config.yaml
num_key_value_heads: 9
norm_place: "pre"
rope_theta: 1000000.0
qk_norm: false
parallel_block: false
init_std_qkv: 0.0478
init_std_down: 0.00535
weight_decay: 0.82
batch_tokens: [16384, 32768, 65536]
max_seq_len: 512
Each number is 500 + 40 x the weight over the matrix's rms, rounded and kept within 0 to 999. Layers, rows and columns count from 0. Numbers have three digits each.

# v: layer 2 attention value, 288x192, rms 0.0399, rows 79-115, columns 96-191
# o: layer 2 attention output (transposed), 288x192, rms 0.0281, rows 79-115, columns 96-191
# q: layer 2 attention query, 288x192, rms 0.0452, rows 96-127, columns 96-191
# k: layer 2 attention key, 288x192, rms 0.0435, rows 96-127, columns 96-191
v79:482512476513559523435549485528493493494506515522431453523510469521497510466446528518450456497545502540457467481481464535524534500463467541431439542511502484498457510481522520541504474507483499501546478547558553487527501439514507452516523475492512481581517519476439511589494491505485480498
o79:542551516496516423449468455466492489500445513532539497510526523489488528474502443553514483518532548458487492528495467498482467557507541471601511506480466488470520460473536481581446538524509566515521517414502551597484590516496501486414539472507494588508503547523525495498496509467533560519
v80:535540466510533528460509520499520520476474464534487492522410544513486503496475477485507457506489497548501494537456405530485535458539502527456466499491492535501466489522555485478510521494559459522474467445543527473489457479500537508488456469475502528546460512523493522475464508441509456509
o80:516464497514527452488449490493527477486545480516484469512515467458496492500460492431467464488456533512514521473503505509475488500485495493576490485475477518490520598479444492460507463516488501537529494528506527496450455564504550439507518479506490566490515536499512500526471525530458543500
v81:475455533446502494567452477498506513464482491449551446522537547529482463461525508487487583517499510495539503485555504495591527501468505441492488471551461494489480514472518583503470479522477456593466585535571476520489437524583460519472513468489474553489498516491477500472496466444457496521
o81:481499533517517502566495484493486528493463503486523544533438500517463454561442459503471498507467458490532515576501482501522482479526507531466488490521489490457516535590505480514456442499488478511483525530515502485468509472480501536499458518495557419462487539485522557472484485552542482452
v82:500492520453518505529520518513530483556451506499481523509472536482518504545538444472564511471521498471553506507544528519553503438502454478496482484510470497554546501537483475504484447548436448497435560514509476497489457450533493534487485494554534508526475457532498552501518513457496590572
o82:509522507520498452513560549422477512497519480538532481536468467482488534568544503492521523502493532525463528503528506503505495565480530536487492485537506471541463519534445535572544491481514510491578514574529486529479550446477548511432500495474535411523532479490483572483472509504504482383
v83:448498532474516462501454486456546494468485538524494518488517523530479463452461499501523513452480511488501542551478511462495438559458543516480465473472497491506462473526545536501467533521431487472514527476479500444496523529533524516452521540538477524489560466522526437544485474538534493483
o83:530501552527453470496526497490504496464527471477455507511509492466488539565507472510487474434498503491558446458485452490483515430528484493509497519506523508485491498499511478472563461436506440521494543487507523503458451478491490506619505431564528508452495514498484482523501498509467512511
v84:577488475475477468436475529537534491477493468502490547552450444532572483481510504471475469473445458473529482540558499507460449481455451507437467473559481511483468496475508536465534534489486497562452415475455504489481522455525466502482496501446506520563530534504513527446440497515466510453
o84:479516474499535544509437495478521515575507522489520472483524433495489466549453486539495491519480489505466513532506538513547554497482504466536475466494455485511445494506558492532468538562484482553521490475470497485530432546511534535594430559522500534493502525603477468451480489508448449487
v85:513520495561477453442555512518473500489479481485462416469501508466457505482525493611496428431538472450452464569520481487402497535501541508447507538548491508420463534527524473479489551491490499480576481502447465450473560528515524515524477509537548471502463468454494431575480474603563471514
o85:557389531448478502490537497501480517496526543531482474500565496537515561399532453488479527534461548492490544452482521490467548468504455445631499540486467503475443476442421494475482593570542480523387484502574508574532465514507477434606496511431436574461505508567536492531561511431490560562
v86:454487578437475522458511569469512478487526501494562416517505475507503548495494511447477535427537548551575517463435501560495504528474463504420509562454503473531465536507500572488463460482514487500566514547498528506467527490417491481498504507457516488487482472508558493519480510583475462476
o86:546525543479485441575486489493488531506474496480448542508466593449498559549463496488447448446475490490492482525513424555502506481567478505565506481508508516567523411451518516469490497538502491522449510452490474459559470503493532485441528479521485486536526500503448484509557466503524542509
v87:504497507535510569570598425547534452514553487493521484482473453536552505559561527468518539528498575553473484469487539439463510515504523513547483445534472512493491576541493428548501463508527548466477508469470523501460516518484486497488534498560564517543512543500496539415510549559553493533
o87:486491453548478531496530551473531539519488507539548486509537457465461469530520459471478459457477424500500565530470523509486519546457450483463456539578468541480509513522486608490546515529518516463520497468469465498505477470494527545559486514432481428460511495544541547453455481523533461513
v88:492535551480514508580501478542470459470492463527470490511503547507494478482553474487506505431489545542462519501468523511600520512494519453523561509563452520519540470510544498523485513491503477502414476524487526489497470506435489482511494463456544513540531555510510506529549503493518526462
o88:500469513512425524557542493496507530465525504549504508625484490497494523449533494514452490527463473526547535546507422484485457480510395483557558512502509520497500536492475492471573477401497496502552577497544534495487504470473490482493511549507560468475498499472525491460479493553463412521
v89:558514521485492485480490466434511456454533499553478535463460461501490457499513544549480445498553491519501467493500538528404510536444528495431504482448553550532485474536400488537490470480529588498494514546471551532479489531393467486494541489512487452465491561478506543454536497526448419492
o89:521510444482493518448509538528469458537508511500505522531532506473516535480480455491472504515510463553466476526506478511559509523494538455478445545515489512533506467425507510453466527555461514541495385464494433509542407486529479545544444547580481504531485488518485442532505457503523481521
v90:505464491480530440492428439530471482510465486534493512523587568472568457489511429496559497521474539527509480544490474529513519463463451523541487468474483464555497550524529562511524492553442453606452580488566453524481453492555490538554496474497479503467517462494548520518448470468498618533
o90:507463526502503461527509552458515516491488455539539493524432495532443464547490551503447525502462476491541498517457512504465548439472534595529572471459517504458516496513537471500525420426478489475484553549487512430426545489448559519453486509520559475505522550429498564412543527513517492425
v91:461481528544545468472468511515506501531481483464525563557469467564482476462512447522553494509532529512483547486501497533485466412437475449491577486558478524502527493480463506501498532453498473490519486516516519497516489454598455482457549534477499516465507452514526550518471502505498554485
o91:519454497491469478513486496496499455497495469580510471490507488517491487460529602598459465475480497513443513476492493497442577536518486507502444475527492450504529455442493465504489471491462493514477486505476450475512505509529495519523474520490491588554508508470456523411504510472460430544
v92:442535472511503573518474476532508505514516535491519522514502456436443518512542568465495427480503498513471464543515549514474568505497520466506490527498540460493523502533491509457545510504477503446578559478533544474544526506412452460509437535553523500520539516489501444468511488458483505490
o92:497501494531476541513515484517530517495504555525463488505529564439487546504478479514498479470508530523532492489461427529506452468525463504493545504494508507492506542452507484463505494466442487499513503479528506518515559500512473518504559452481508474476479498469494461594538492461540525545
v93:457456491431507465450523509475461529451501505453510465548432449497453559449471493592434422540470534492528452462546561570416470455551543540468483531458525550511493484461519525529499538461520469405551439509505481530533460522474459518507509478478586493533556497444475435437450515553519442510
o93:460478492545487464501498486506556427548506489483500458428524569526505500476511503417542526496544545478430556458528494456465508529530490453529505461510497554550475504530458503497507504520497516558513477485448504539522492505493484470605532493497454543492463453507501517511521513460449550607
v94:487462462528511539564470488487515464558449463489455482469499496560468429545550487482600558502452496443514454490451473546468531492488496464469506444502447507548538516539549493539513509482483527519422513538460449459506499500483490473524533480499517497494469543542472512515476474482472441515
o94:469549476494415468528547491510457511519548477550540488552485465434490531566495545474385469465500498583556494529516457519571477531482492535508466521523472558529509533462460511460532460452479496469547545490513504502520464478496505495484502482472478493494506455521519516489490464515505508543
v95:474555446459518477491516438482536548487527554494476450484451527498502489497446535522544440467542503545506478524465481523538498489529546511493471534503538461526502461450542496484561535495571539493546494465520504526489467466530543489469506437434503514478498480457465569539484513506529518496
o95:504465506540482448483452502456544419457515500474521525543534497475467486508527419495454466526468568543502505460542492529438477461486442545497549486470505491521480566506473515531480482500525476469485464475539518517502600530531509478474543446455491542541489472494466509491459590499487510524
q96:578494500507511453431510495547477516462499481543546580459495511514488464598470439455539468569461515511586539537539547489490457577506479505461442573497520485503506568595547600537464458385478465537543506474468452463458542487539483495478567531519453435544559560517503450561534525620444524457
k96:492552445530567494503540530441464554474525462537517516507487511577488507498447491522436522447484488431493503500411572561480508484500438523445456549501502539530466522424450473473544513507569524449519472518519478473416536504434483519474379501482494490491463483527518533496474470537444445597
q97:469467447522484524490471516479417468517543518574434539503508475559488535439442472495449540448571551512446474474448512447484484507491520552519548503497487486486522497495477497464537492529523522499449435551522466538551510494536430500515457429442482515527526492549580490513464556455582437474
k97:466462439520566525554495509495493532502502553408494535457479502576418447481511475497552501472513444517547562430509510508474499532484445487534482529465489567496544491536501465431508508520564541489515473519540500529426576473467463516486495499427505499506461517511516477566473496506440494524
q98:431482502518454482517488462541596435482539587455513556504470533494515469478595516537432442575440507486487506464474432523477484477486506488523485532493514512523518525428465558505469440461517626549515477462471464446453470485442518482487528480572504460518495503480448520492539481511489513470
k98:474502464533483455607422460556516474505450555501435499552513519466459542451530465467556547474512515506546550466551501533555532549495471463585514499506527529418530504427476585476576551515501479530494424502504461512517514487422510434558520507497498479535517516467545448548544567504482542517
q99:494518491518470498537469481531481517495490453537487538475555539515540482447413505512540445478541491468567515458457549496512511515467536457503495450457497447478477510393440519518562537516447459479475520480517517520515448529478553509517512459486476505527443455460473558476447534442488519493
k99:446525462542414455567470531521457453495470540494473492478535567473488466481510503462483502555479453533582554475458478457522467548473511457557519530529455548500544440435522432518478553507542493477503444491484516468565480507447506481582494473563510469518530506559506447507565457497518492435
q100:450434455484509443475511528503472590562518477545416480490507411469497487530447490430419588341519449473424509533523517413587505452516484519541502513471480532480443527554493430438517567535495471502531497555517468516478489564519475509563516515446506606491557543547558428535492542508539489541
k100:588460549454598538487511522499514499472572476550577427499510470503530505523406468413498515443500440483451432464539496441514539507553512535391482489475507484507514521487571480542542500474481455486471548502501485569530494564503538586513442487513488494472490477476489539527477476575524528511
q101:526503519527484516513548444488480505441552495478530547484502580454507503559609505470462467530532586561512515507545525511508508511532528484444491501548490549587559457511479552550432435541492492539480498481511487493520559453519401587475514525475533415519501592487462514476470559545469515498
k101:452449547434452531529455513502482466504524525509505504505543467563476553527573471508540425530524497509504563423532546480493459498542448513516465509522505531487573526515438479441518546571485554498456474478519477535481478504442515557490420496467498489510406479460474476537497490540444523462
q102:488509439490454458534518578463526529562521466534497403462531456549517460533499474499480518527514487445455528476525502421517498520510470475498506440504451435447498469478473488453528537576574534473496467505553504574520402510461584541543525456443541550470531435466516498514526536462511502521
k102:517490524484601533490470455497531460495544470544568452437470452527526483540407544492513489450500464499434519486476431491512493561518528572491477505446487471499518609508504447516497486493522439470533553525451500570512531492532555539399421524542432502417450422533511534525411539485534537494
q103:515455427460511424482520452505458572481496517543514419502524463488484505505479484452536575491524470489491524530552499467611514489538476521576524517475530504491484540572488463414533533488560439524535538577493495506452487479503537490507483526510481521505471540551495507545439538501551494524
k103:498492551479577488537505492553494545501540462521523484434486487562459487499428502475484491493590490481449523504506518444512469483508505508540485536482467546488521577507501470478579555475587440492470511491478501546436511558527478508520465502466468512549494402516538567487455550533524524546
q104:538513474562522457481482537499531520523489508547468471547507492532523483570506476524510516475509463518487524496476528509546495497522497486526480480533503449485494461502504484522510533554540465471525514511508436503529444553472525472450476473457536614430463427493573584511467544455457503557
k104:495434453495567553454529482496450496488597479477494528485467509582498541588418441468520512433542449480476496475453491538518423501550501589508492537452510554478460588512482442488470489485569475497488481519477511538541548529487453510379480458573483490470454435469462533471478468525539524524
q105:516498518499530412574474551522437521470480503527452501484494475532553503489490505460512566415545500456501491515476515415590504465499446448522510524464435484497452487521532500443532494522559483486555535516503495571536534535498527515528454531411474565473526476488480496511535518447479521560
k105:406488476436545526467498435530492476466598513533496454438481450497465510552414487481474461544553496500420474532463452479504452507489520517468462525425542497525486593561462497494450510534515502477484511544505498519458546518532489512492457476507485477484474413487501561459413486483494501561
q106:526463487551491451468502494548475499501468593475551495468532511538513518539500424422489487391520497497475538573473513491528500507536484475468442488515478532475460423532507491463532522535487489521511546513522526551597569504480525549525492492453513563463473509513505473500483516455498497498
k106:465440488468595506462481436531487510427536488545546560462533471548524492615456493481539568452577419464463541535538520481493405559545507581503491528419530533549477596578531492502505523497551501491443511560483468513422534501472482463399461485484511495508515454480492589522427506474487495502
q107:471481424525535518466488501500438569512476445541528501585462520462468470503501417462490532541481523444491458580463502519547515543585461456526461469476495554483473532530484496406499505525480491517478549570522514523483570487481508638503453495472563546436470480503492473445520533430538478543
k107:532546536456533530478437507491523455453503533536492459405427526446507480473467502487464432499478464524484479520449523480434473480495448494529472517478555569430568512557476499494515460520555453494524535458504468480426513543497483514440473457471473521499521424522497498474445523545467470430
q108:490526515512479590524536495485515460469461488422483483524508527518524487535499514541521516597513507526547510408434480625426557484455550503492494433514525496519543433451493514536593494534497502452487478455504478455487503482480465428500518508517460468509506504523486470522455547568465499472
k108:518458527546477483486541496436468567488499505542434505488471551505435500493516539507470500498518498485521471506479500450593441527488481455456473521556468469467503453493493463468475558512490566476512490465442463465576489433498511517467518492539495477507506533489560417570552574478471509528
q109:575482428514526537490471503457474441483507514496475535496498542522572466533529405483533443497554546540438486530474565605452448487497512490569487540507484525517504485536507538465455500533478484523459570501573543516496540533407459551467465441407494487492554420475475576480530475401456537546
k109:397463436492544499550391483582532447421550514460534511471511544532504524543478529478515472539541491535418517451515510541511446515553551559516525488504540504515527493559482455474490538563538503516490473580483446544482581538507494548413484454470497502413452392503481556485512454472555522463
q110:512529577498540564530488479507487499478417500429508521460423541522450521458526519468491456529500525533505505465550500507439534485532518477496484515521544564497515469461481520562506484480457530550492442467449488529478498440513422505517510493538524486485475524499480421480498516522514456469
k110:546547463464488485518560497440423607508509482554486533549521524547499483453542498492484474483523561505553520504524490563506520512529486432483462549525508536475465479499474467465466545536457591504451496499520514511535537501481452504484465493475504523517539534541524444508507559529458489488
q111:545457474473551474465423475469459555432558500507488500528527575504489462558537479455484522432529466476451491564491451464486468464475506497594499551552441490507501500531518490529504475515490514533477569551497513555522549572495491577478513478469532427497475542448462534449490533507531403431
k111:556507492454490473450432497551500478448511505531536506492436515491536527501488465506481506474568446534459488445499534458505546449456492511483531440458452475464521526568465520497524484513475381503523543492526491554431490572576523437472521464490490486532495460442434507477482481487540479441
q112:526466551598430577491538426504506572494522510490512399566421568546482481554437533436586461513519481509515492458444501571514481482508478565428445435492506449523427459513596423500509592509556557513492453450541511522463462471433463525502420535508587482466419415510503409490547453490544451519
k112:517481551614509450488547526474468569436523466482470491497493521563483477440458533493504500545544466440585521442488514538433491546449488503518478499466573549498516554517473496452472534430479570447431482450419502500507571547505506499506501493500504438550484476572458461449481526546440481566
q113:506630540513507469569488523539495468515492482540503517424466438501519511525549482547510504550513522498548507485546507495468573440445506503458518476483475558506448484459476424518485455491519549534491516443496534467541515426538485505511477510525505504570578518491469500479496479501501499459
k113:461514537508466547551469441442480508557471523552535502511501556498439476499479516454456575509474555528647455512513446552598504513491513460461488535523517503530466440462518559482448537528466495498550490561526443419539512505454486488482471527599484473479487537505420431537503493491517508553
q114:480449496621444525475560476560525571368565535516599422534487557474504447546489489457497499485549538514435433506433542577535540490491457564489491473489482487535462557471512430430537479479567500474506491464502473477508541544449490554422449479503589469543475452513516438440466495453538500450
k114:522455563567491454393481498510461508417502465419441421456445527507512460433532490521482506502514462501526512473436537483576470481428474536465466530477495523447495456464485448444443500401545529529497498447484543436538558578477492479490502472519542482468465460574460429521563492518494497543
q115:513525459486546464513492563491482437511510451453493525519509485512495508519519460531459559495406532479468516531515477494490485525447488429581470502512403514551567522543470531466498427508486447496466548556535515537472564465505528495443473562483454476469498537489520539535544529518532487496
k115:461527453503504598542505496547533443453450409483482495500527488542487532503532512473546462513528438545480543421519540510481509440471554547520537494423491469458521548466503533475520487593516404447531543471575544521466466565535480460551540493420534538509502525457472545442425496520459443474
q116:559432455495457517406503441507570503520536452501514530477558599512508510503537528508509442502423563446447467501490528552456417545516527497461509502485482491478517586530579470468414494481455495513445527514500515490445452516451468535425522472435517525529465432495468534472529470547567449531
k116:521541498538534563419527486586499466520542463440529506510488486500516501555459485460551455459435467560467587517530435512446390501478508501547495504511485514514567518514473507420499505501462584467535467459512564471377556476507504462519515486503553472505500422554519534402528417513499541511
q117:501533544539451513466484551454459447495447517491543540511448551507553528437558515446556541458565535540531457529538594547486459461503432504495471457492494516483534507487475434531461502559484551532483471519519508517471539474463550522480490521523571487435457524585453469444523539522486488589
k117:475527530505510446567462442510481421530457428468527509505499551527491500504525472505529419511417540501512498483513565508487492467479465455538514518475535470518517479510453506448474499517561467508434442499490447480472473541541542489526472462444509558494566464512543419476484529542441495558
q118:433469530595518575464582426588459627457548476471471411504496471502490500498478512503537463482474507444452485418549482510492486514442493545516483501501493497477465486529521416459528606475546543489540483439453523482521489493550416518451513507485554448512493427519484525553531450499548543491
k118:526447527538470473514566462514454546517530549543497466482498510526546512458505515563474497537457555504581511526491454481546493543442492517469450507526545478524440440512487487483458536493502529491528515457498476453591507464461545517516494449544511433553513538546476454455534474544565530485
q119:529504435469527507495496503488527501624501529438497462488437429522466474511539510397483559464454490444559517552518520516526520537522456441468451459522512483376520571498520467447400532474492532504506518462476516516540471503540452443510477475462471534533465566536535545520511514447473552532
k119:545541481513498487502406497521546514604487504480479535553517503492480464508522446514455482532546560540491483488513472503484451505550510516401536608556509539434501436435501533536522520428492553540548489483462532475548466516468466567484439547525467559525499519515455521505492565542491430439
q120:516494484594505497449471476511475562525572532435488489458550657488485515490521460507513443547423468497481475529476493533506488507499433503570426507527493400507515535548559490477409463492481480478476506514502444495496508537483422500478565474471484488496499492442435505550587500517481480499
k120:531421514530508541389520438544497496461540472519503493485498493547474438561430528529551510559483494553442556519560516512461430459375474509494513498483441481468528482486500511443519461439527501521468527457523523540504505576505523477475507452512545477482508481515482490436501474529542555481
q121:476513482428505543415574459461464498495476470481469465496458608483517487474366513519449469521491428486499509539483509505525459558528532491462454484431553438532516515475572489538489555538475620478559447489441492501478499487524450489470533505490474485509401450517538500527535489644558436546
k121:552559450520455492516531431499471487451569549559510500374581497558462450490464494575464431479466496438518526465508515471522434516452494513412500523495448446489582600478490468394515521492441545495431551448422482515481563503449499468520482477481474509607538442482574497517526538527538492504
q122:454524521565514530492531451571475567464528515452510477486444506534496482573471556464537495541483448437468470449527506544538515502518502572405503441422522522485429536504551449500527526516525496476517456478432530510471476486544484509556515484498584511469464427555501541516524508507532476510
k122:489533556581507440484572487476485566507518548532473530478444538495517446456475484502433447550526505442550513517494481545508516477513503482495526541567582498497476486482530512482520484465516602463503453507492508429562533492444501511515467533552482468535479484513490404487533494581517475577
q123:475610537415528407580422502505428451475471543506424511405559402458542531460475473533428520502505516546479562474479462369478506419459486467573563517513472543457504471448485530524501474544523480482523492519533469576538524575574578510561526501495433542438516535510493492514464552497503506514
k123:446468496438511546576505515541498475582416495561487547560549456480505599519552501416480530531543530579436509584595494490514543481532538460518477526535503549543481496559554525575514518536471494486510497536512485523553471416516479510503554539454503557478507568454480482542481544534516465515
q124:481500503522558419500475484543536528489537480556476485503510502483516486539517534555465493532433440519540481563530521463543481536461464455517454507489472427513540542491489556452489427505555487508515506513555494544507474506529577442442599419488435556494593465473506599502515457467566476429
k124:487485460422486489440420438541489434468450526515563510501476428466544504506475526527526584542540490564441510439518538536551497497538557575483500493495519493496545478509502534570497421521479473504555455484512479542545468540516526484467561506530513540480534569481412569497501506493530459460
q125:544529542524537536448475549500456469487473426531523585469540513427459479453494482487495508469475528546437512542475483462524531461474475454564505489489486470502510541494472483472515426518508498494490474494552498473542575484437485564482518495446539484482436457458408470510518491524520510502
k125:421503444448514515531410484557526428489444431491538516503482506519516455499482462526555509517454492547503506459517559549442521419484481595493436474438455440536529519441497498534509466562528458531465556491502535518444480511475484447530485503472478476469513487431510541469512404483494516498
q126:547446468522483517483496455462524528514508486521500527557520529551521489509479472555506474526501498541455474532451576550475512568499494499515531525506461431552585494494536491396463442488509469491503537496578488490477490515419569565440527420485483521487533417478452498508480469513519508477
k126:487529497533521505478476469542511442480523491508573469472509476489511488528540564543573491513566475499507539462426487509474438549490539554577510480437522478537521580518538457497498505499556492533528475522482564581437512523575505468472475468441560546482544474493501513472515459463512531474
q127:532552493452545441485424526586442482512422507520448479478464483434449491529429474550396541480462580525546558485526449388572549489491455482538463540515425427479527461466446592590484530540474539490469476481475443566515523529466580414545523529513539480561474539490574514478498522510474506537
k127:462498522458509561466443410504478501583530486500498516560499475438446556448526514538398552476477500599476494511488510535516491489505527510484424527463523464507493524472549510546549474585458429465494464474458445512545422407428486496571523529562472485548456634454569486560430531465476474472
v96:466474506485544516463578442516460495551526505516484536545461472499503471479544514574528453493429499501525540459488545550462529507473536444484471526524467567534520528459520476538504535501498499517493473478540548499520508551465492511541473478500531497466542537536560526445446470497497508475
o96:480502492453496540523513481455579517459492516461501515427516479470501485507504515587449476526518454497473519561556458465484469511498502471446513506512490494543568505552470490495485461477508455564470515563491527516529511460531506433510386482496514504484507449527549451493524468473493515511
v97:545540477528539498530518549440504469470451551518442475504479508457425549524465527509533529510464473500480452538500476528539485510546514515437476500545466477478489532526521471455561570565436500525495513527469519520509503489524546507439539506556501470475528521518498453473536496492456520503
o97:502454513505485510545516470510441493496486494535491487503502514466486496490422524475480488508522459539473479448487527480580521519508545494549498554536499520573542528498539502533513531460487501453477529481451506448498536472507508512507573450509541460563492540497488479460496559536543503511
v98:483553483514521474504517454525465521573481539476512507458531545525510471548576456534547541485537453514499530461508475500494490510442444537491513482537514483511469507527490520502533514486539499509510521457520521508462519440488537497515578486524489519494529554527457531552510465488459463487
o98:508486524471499481565499491512471504507505513457522528492480548551523539489471499472509545518517478522512522473529542518465510473516439488514495546475493506531442452466555487549480511503500525488499509466500501548514503517531502519561563575470437476537481495565454469472473540545478506517
v99:479490498496527485520461501543500464447477448508499525459504480543467508512495486515516500549530526408568474514473508473501520503533492505502587534523495459527544477490531532528518487535489490507569472517464544469479516532551449493509500502458537545511535460490579483472451474480481550487
o99:507502508523498459455484473526488489517487546536530497487499466468508507554517588452513504473448542487496500420535495469469474494529499494493508466523539510480516510496471524557364532474498469518536549466518528474467473482518448502546544488488500552469509479513454538467499461489500488518
v100:545478551529531470545441447515537516508480522500499512455486506468451466535492556472543472507502477496514529482445454465489480528520538444477478563482572503483543513469480498480518492530519434498533470517485476521448466526504544527452493472508518520558531545491466526470501465475507495446
o100:460543464507585544490490494545457519503468519507495483544562470479470532498502522482472530525471549526547512529512503539533474540418483481459488433459491515411461497528448520550519505518577486524471579503510584529499567529497522410431509532509562515482559502519521496488497519472400492509
v101:436560477539547538510530550530572545475584503538471518444477458485499506465477554547509520511488456456449479462512500513485544457500490466459467508535492464519518527488467488497616453521533465449467473463514510523452469460551513531583504474493489472479536547456493455469505474544512482528
o101:524484502495532480544462507532413527471471430531493468497542592447513496486513499505528486527513489542462510422500473487565456474510511510497491490530516571502529519464548513472452517508460527486534468500481455517496483517551498506560568464516492508539558542489481495556457556493588523564
v102:504516469520535541461454488504548538511495542443482481456514495562540483542515454561492453524564516420499472467468553541436514551490523526488486498460480494515504555474512444466499543475463528534536538495510478480513486501531500500536481571480489519505510477502519537532507541527524476461
o102:488539527500471480485476506466488418505498449548496427456506527509546504456476480477448526500457527459460505520514516506467508494521464450477478420521478477487489519513466517545449476528445469549453466491527488485477482467469474546482434502523482538463487482535519502492516551523516516471
v103:579469461544490491496508526517554531478437476568511525497498530474523474494484470487512504503481509511425441452474505459497467538444436486447497461563533493513528482495541459553485445529512486502536488525499494495512481446557504449500555525464445460474515513482493478514565473505478529511
o103:490493549468511469563533480485487522489490463485535450451494525498466482498456482460479479511505447529461534424484497476546504515527528500569516497501494510485498514519543480532539486489424523414511571503561455502493481512540454561592481508460513535534444536534487483465475454548480528534
v104:472523445511498446514427509488552508462470554480543508482463496531582463475496484528487540529585533439492513508513465506497498479512539512514527476504506477530493553484519489460459450516491509452516459540513512500454475540464533530457508529470496522496507499514553494507464515591556473509
o104:460478486459489519497462494558532469484543478503493497521488539557529520506459456487510554479524525498482527496550503504464536447492432484498473462514479501505429490531457561525446629507481470554527531510516508487529467465519534485588533510533529484475522468574497525478508524502511522498
v105:471514437538513526528467499492506526498483488535448509488542472488565531540511464430439483510465508473532529491531485507564431505535509494528465540466521521541496541484532489476459521459462563526464475503511478426490550482493484480540515472533439508541484525547489476509601494562467510509
o105:486480518470492497549505578445487510448486469496530490493447472547490472485456488472481502445422458517414516547509522498512544517513458516507487498545502479530500509520513480516519545504516570463541506499430469501474480436510524543531572509486499454477516536531553506467525575535524528499
v106:530493555519463512579531473491514474536470520481477492451474514537475474505491510484577473557578459470557445530550464461456558534500550511477512475510449517519469430482446449469469561537554439542466484521535485533541488544526465480516499501545490497483562527516498498471517529483463559506
o106:540465459550440481452494451511497524530460508545455490488493480487561509516552495492517492482480486469503502524527542475490467462588479518480546520506560521488501446502498502499563478498550411475496511559538504479553492502501523502453512605517505519552536509478459472527380501479515495446
v107:504450453558471548502472511544492501495535522510455489531499541454534509439545505541516484462473490537506516520543533483468501488497487521454526481453518462470587484499552483444524478516447489537523526460488558467462441517474506569500461498545478509517519529464461509498548512528482496547
o107:498508488448554457552419503465478515465491449502522510497513461454495474492456545496521507539538533492511504476464506486506530553434517505517456528449492493550500485478530533522496488545471531474506437483520474501458479548476497585530499389486524500472485515534504492531488530501473512504
v108:492463511524521447483457509440484515462457486461477492566503508548557452513560546433493553451505526553478540469452541483443530510514464513497519444547494462488446536454468462546444447505452495509541519546461436472559509525476519457478506515558455523512507502520521450530524527492471490458
o108:550535506504498506465522472534528519528485485488545543535498482483528518457494462494498457509513484508523508545431532494471517501536519513472480531482467494482469457551520464533568456527488517486446519480510520513548557490493511510437476557495483524490449476537478512496498529486385482477
v109:471559534468440564517559485470461502494555537566489576494527488555523513546468443423454466487523493474471487534520445494581535486486512521475522496499539452484530544519542566506516455562474534488466453468458454515468475547507533452559516532478532522540499496534455511496515480468475516457
o109:426556523508507505543476561487454480483541487459512483529522557533415495517502495485491481453457467511442498508479501540529457497484563476476516493515519503530501538446476500494476511470471560479472492575456541444480559436468492490459577486473486430526530501395519502523553516538523528523
v110:501503533486530488489455437519481495525477541541473479566472467475534500493518503453458447522518496420520452516498455530519536473505529552482448415496482528524436520538531438480553516503494509515557469483457483530528454540484518533490445476523453519450509459502527508511456499551560523537
o110:480479484492559502522427503518441529557544512492490489499496493543495538495436490491510537566547493568491441437477471479534505424509507497504507495462480533492473510530500517470458531522476478502528490531467507467509485523449483507544496425528518464474520476563530507512522455511499549508
v111:445533498479483477455549522530536490486471491480525466501473479473450528519503492533474480458491533477493498553549475542458456526487535485486522535494452518545451499503494483528480462507427524489518534499451528527455552494449465469469524481515523465510470480520531471451536521451545464527
o111:487488500474498485499497523509481506502482511499550496489452504485493488459488525536524527507554546525524505469510455502492498489518537477453515494503510457525485529492483509500472587482517509515496525501493496489481551449481514462501540444536493476487509509499549539508520481470541508529
v112:498500527454527517523512525520506454451455466509475496517509476474533540500492467510512467501573491469516478530543503498485522547511479512470526456476540500454526515449454433541450498465506471510480473509526548462469535529505485491477517474491501480480549465499489522524425447502447485530
o112:500497455516462495478506493459548487548506494495506483504539501509552479559520482488491494507442505484543484510467550491468431465468529539477549445469512459464555513529513502452475470487407510540512448551496493559511477511479481495526507498491548553521520447525450472583508502540485486485
v113:462471542465451549470503555464488556534466492464508502544472498533495512533479463485435471518506531549480470494534522528512524521463451518541454538464541530464484507527471504509542492517451460531559570471516536470462446545445470483470529504556489553472552523472459431463470495456496505519
o113:567508550503536484491539499459529507539458542455489462480549428455468555473554451495562468518485493488507466491530498498482495462444522514539470454506518499422472431489541504474583451502496510518549423495488478549470466499432498520489454466491455523485486467521493505563482458559507455492
v114:523508490482466464453461458534521542518490456472568468541484445471489443501505466542532463502506560492490445522483540548457456540466487490549502545482511552434491474501497453488493453463508475477481501532524466470467491532551489514469483529463533510462499495469548507469505467460465504530
o114:493495551505542520468471532517537518535447527430469498491504520499530503514481443490486526502455499521529490548550562495451478547447514463489485473457464447429508504504528466526512503482488489580521489500542508565516460532490505484469334534487484563470485465583561525482488422500444513480
v115:517478434493467442515512451536491462512477523551440453481473461485528521454472517513528459430546464501521529468514488425483541564508543495465582489490455495545554444492546466493487519552497551522542530497490513512488458503515457460477467455506480493499438539481525461495523466539567473510
o115:443482452487447496491449447507522456529501487541547488484501516495577531509443541485471566513490486500488510541487496530557581554521500538485505515526459441571519538500471480533447583499464476509471507530528479442511481526484420506481552488491509475519485498465430508465525547536489535537